Weights of a small transformer language model: 4700 steps.
Each number is 128 + 32 x the weight over the matrix's rms, rounded and kept within 0 to 255. Layers, rows and columns count from 0.

# layer 2 attention output, 128x256, rms 0.286, rows 109-127, columns 192-255
[[133 167 125 149  53 120 138  78 153 156 128 190 173 152 165 101 165 106 130 115 133 152 166 110 111 126 179 125 113 113 143 145  81 125 139 136 151 169 140 163 131 124 120 117 105 128 100 112 160 143 122  69 110 120 137 125 108 143 141 120  96  74 162 117]
 [111 142  92 100  93 146  82 156 112 140  83 105 134  67  60 133 160 163 134 161 138  96 170 102 146 101 115 112 133 178 134 171 108 166  66 120 172 114 119 124 168 118 142 133 146 127 150 165  95 161 127 118 125  93 103 154 131 117 122 137  91 133 144 111]
 [122 130  65 157 107 119 125 197  89 183  99 134 142 152 105  92 127  96 165 102  97 101 110  73 143 115 166  85  94  91 116 106 135 172  76 113  94 136 129 157 139 152 137 103 182 113 111 122 150 118  96 129 112 106 184 130 171 101  91 119 149 137  75 142]
 [111 142 161  97 162  98 146 167 102 130 126 116 117 178 157 168 122  88  96 150 114 118 186  84  92 142 111 115  88  99 115  89 132 123 142 110 180 195 177 114 157  84  83  87  68 122 104 118 119 173  87 126 145 138 101 138 124  85 127 153 143 120 119 159]
 [169 121 113 117 150 124 158 196  92 157 171 116 181 118 135 130 124 134 126  85 131 123 113 107  99 102 105  68 119  90  76 128  78 133 125 138 127 159 111 119  90 133 131 134 120 136 143 159 169  88  81 133 125 139 134 113 118 151  99  95 104  80 116 179]
 [154 152 104 127 118 157 114 118 156 201 111 108  84 115 109 108 165 160  77 187 141 120 150 112  85 131 146 125 147 117 142 117 149  99 103  92  97  78 157 127 168 118 191 118 199  88 165 138 136 177 159 195 130 131  88 144 126 152 139 125 121 127 120 143]
 [ 99  99 131  83 123 120 116  75 156 170  85 135  55 118 135  86 167 119 120 177 124 108 144 139 158 108 101 122 131 133 123 141 141 133 123 199 111 129 109 113 135 154 135 151 126 128 152  82  73 156 113 110 115 102 128 153 136  97 121 155 127  93  85  91]
 [121 123 123 152 116  72  88 118 121 129 135 126 192  91 142 115  78 144 112 134 137 129 148 137 187 148 128 121 170 102 129 149 128 106  79 147 129 110 181 169 140  65 136 106  88 149 135 105 141 128 171 168 156 139 118 132  46 147 107  57 178 117  98 135]
 [100 160  82 106 139 160 155 167 167 160 107 106 154 136 121 104 108 168 106 180 113 115 115  96 120 104  95 109 128 164 111 169 140 214 155 136 120 132 149  93 152 141 149 124 110  60 191 132 125  95  91  96 100 144 162 107 125 148 158 116  77 135 129  84]
 [ 82 157 154 130 119 152 138 132  89 108 125 197 119 142 118 140 166 154 111  50 162 151 152 155  95 179 136  90 156 146 164 112 121 170 138 124 133 115 155 122 105 102 148 117 151 140 103 150 132 124 140 127 100 136 103 144 158 141 108 148 139 109  91 103]
 [144 112 222 121 139  73 153 129 119 140 111 125 153  57 103 147 139  64 153  97 118 164 143 112 109 141 146 131 137 113 134  99 127 119 128  32 108 189 136  98 122 105 148 140 141 138  84 131 151 114 150  59 119 140 132  98 141 131  98 161 101 125  69 119]
 [121 105 121 144 106 132 128  75  99 106 162 103  71 142 140 153 101  79 102  91 156 145 142 108 110 128 153 171 127 118 143 103 105 103  94 122 147 121 107 135  92 145 167 149 150 146 114 113 170 123 131 135 135 127 121 149 107 103 140 123 126 115 110 176]
 [111 116 107 154  81 104 124 129 129 138 118 117 111 125 171  92 130 115 144 151 169 148  92 147 155 159 152 162 132  87 150  69 127  70  82 118 156 106  59 112 181 150 161 109 134 102 110 108 166 141 158 130 113 122  56 162 106 180 109 164 122  85 131 159]
 [111 186  28 151 132 136  99 135  68 160 128 143 138 137 150 117 181  92 149  99 121 100 168 160 137 109 113 147 125  82 141  81 120 149  93 120 126 129  86  71  78 142 159 161 165 179  95 124 130 151 162 109 151 107 170 137 171 176  72 126 123 156 102 133]
 [ 72 139 139 182 151 106  74 146 168 193 187  41 110 163 125 163 149 108  75 149  72 132 141  82 103  72 132 106 159 183 174 187 144 146 138 155  85 137 111  77 172 118 153 205 142  94 197 130 154  91 151  78 135 104 153 121 114  69 176 163  88 100 129 126]
 [181 117 100  78 130 158  76 106  99 128 167 144 151 111 152 126 112 150 172 148 152 150 162 196 200 107 157 158 124 105 192 136  91  92 192 126 131 110 154 141 108 120 150 140 126 146 137 120 114  85 185  89 104 121 144 122 152 166 102 156 136 140 138 123]
 [ 56 101 143  89 144 101  95 121 125 116 128 141  81 117  91 168 141  74 125 133 122 184 118 139 199 155 123 161 125 178 178 141 198 119 138 119 118 138  87  97 179 177 148 114 188  88 148 139 123 158  95 113 139 127 125 164 202 150 110 155 144 124  97 103]
 [ 89 140 146 109 129 172  84 126 123 124 187 137  96 117 167 146 121 175 167 126  91  91 133 124 107  93 117 107 109 119 162 103 157 123 120 142 117  96 140 143 145 118  87 116 152 145  99 133  82 107 111 153 169 127 145 132 127 168 124 146 137 162 148  98]
 [129 178  89 134  52 120  94 115 114 140 122 148  98 128 122 171 132 109 155 123 161 102 128  91 119 139 117 119 133 114 102 154 130 119 126 140  92 113 184 122 117 132 119  64 162 154 124  85 118 126 144 110  63 136 117 167  83  96 144 166 118 104 146 123]]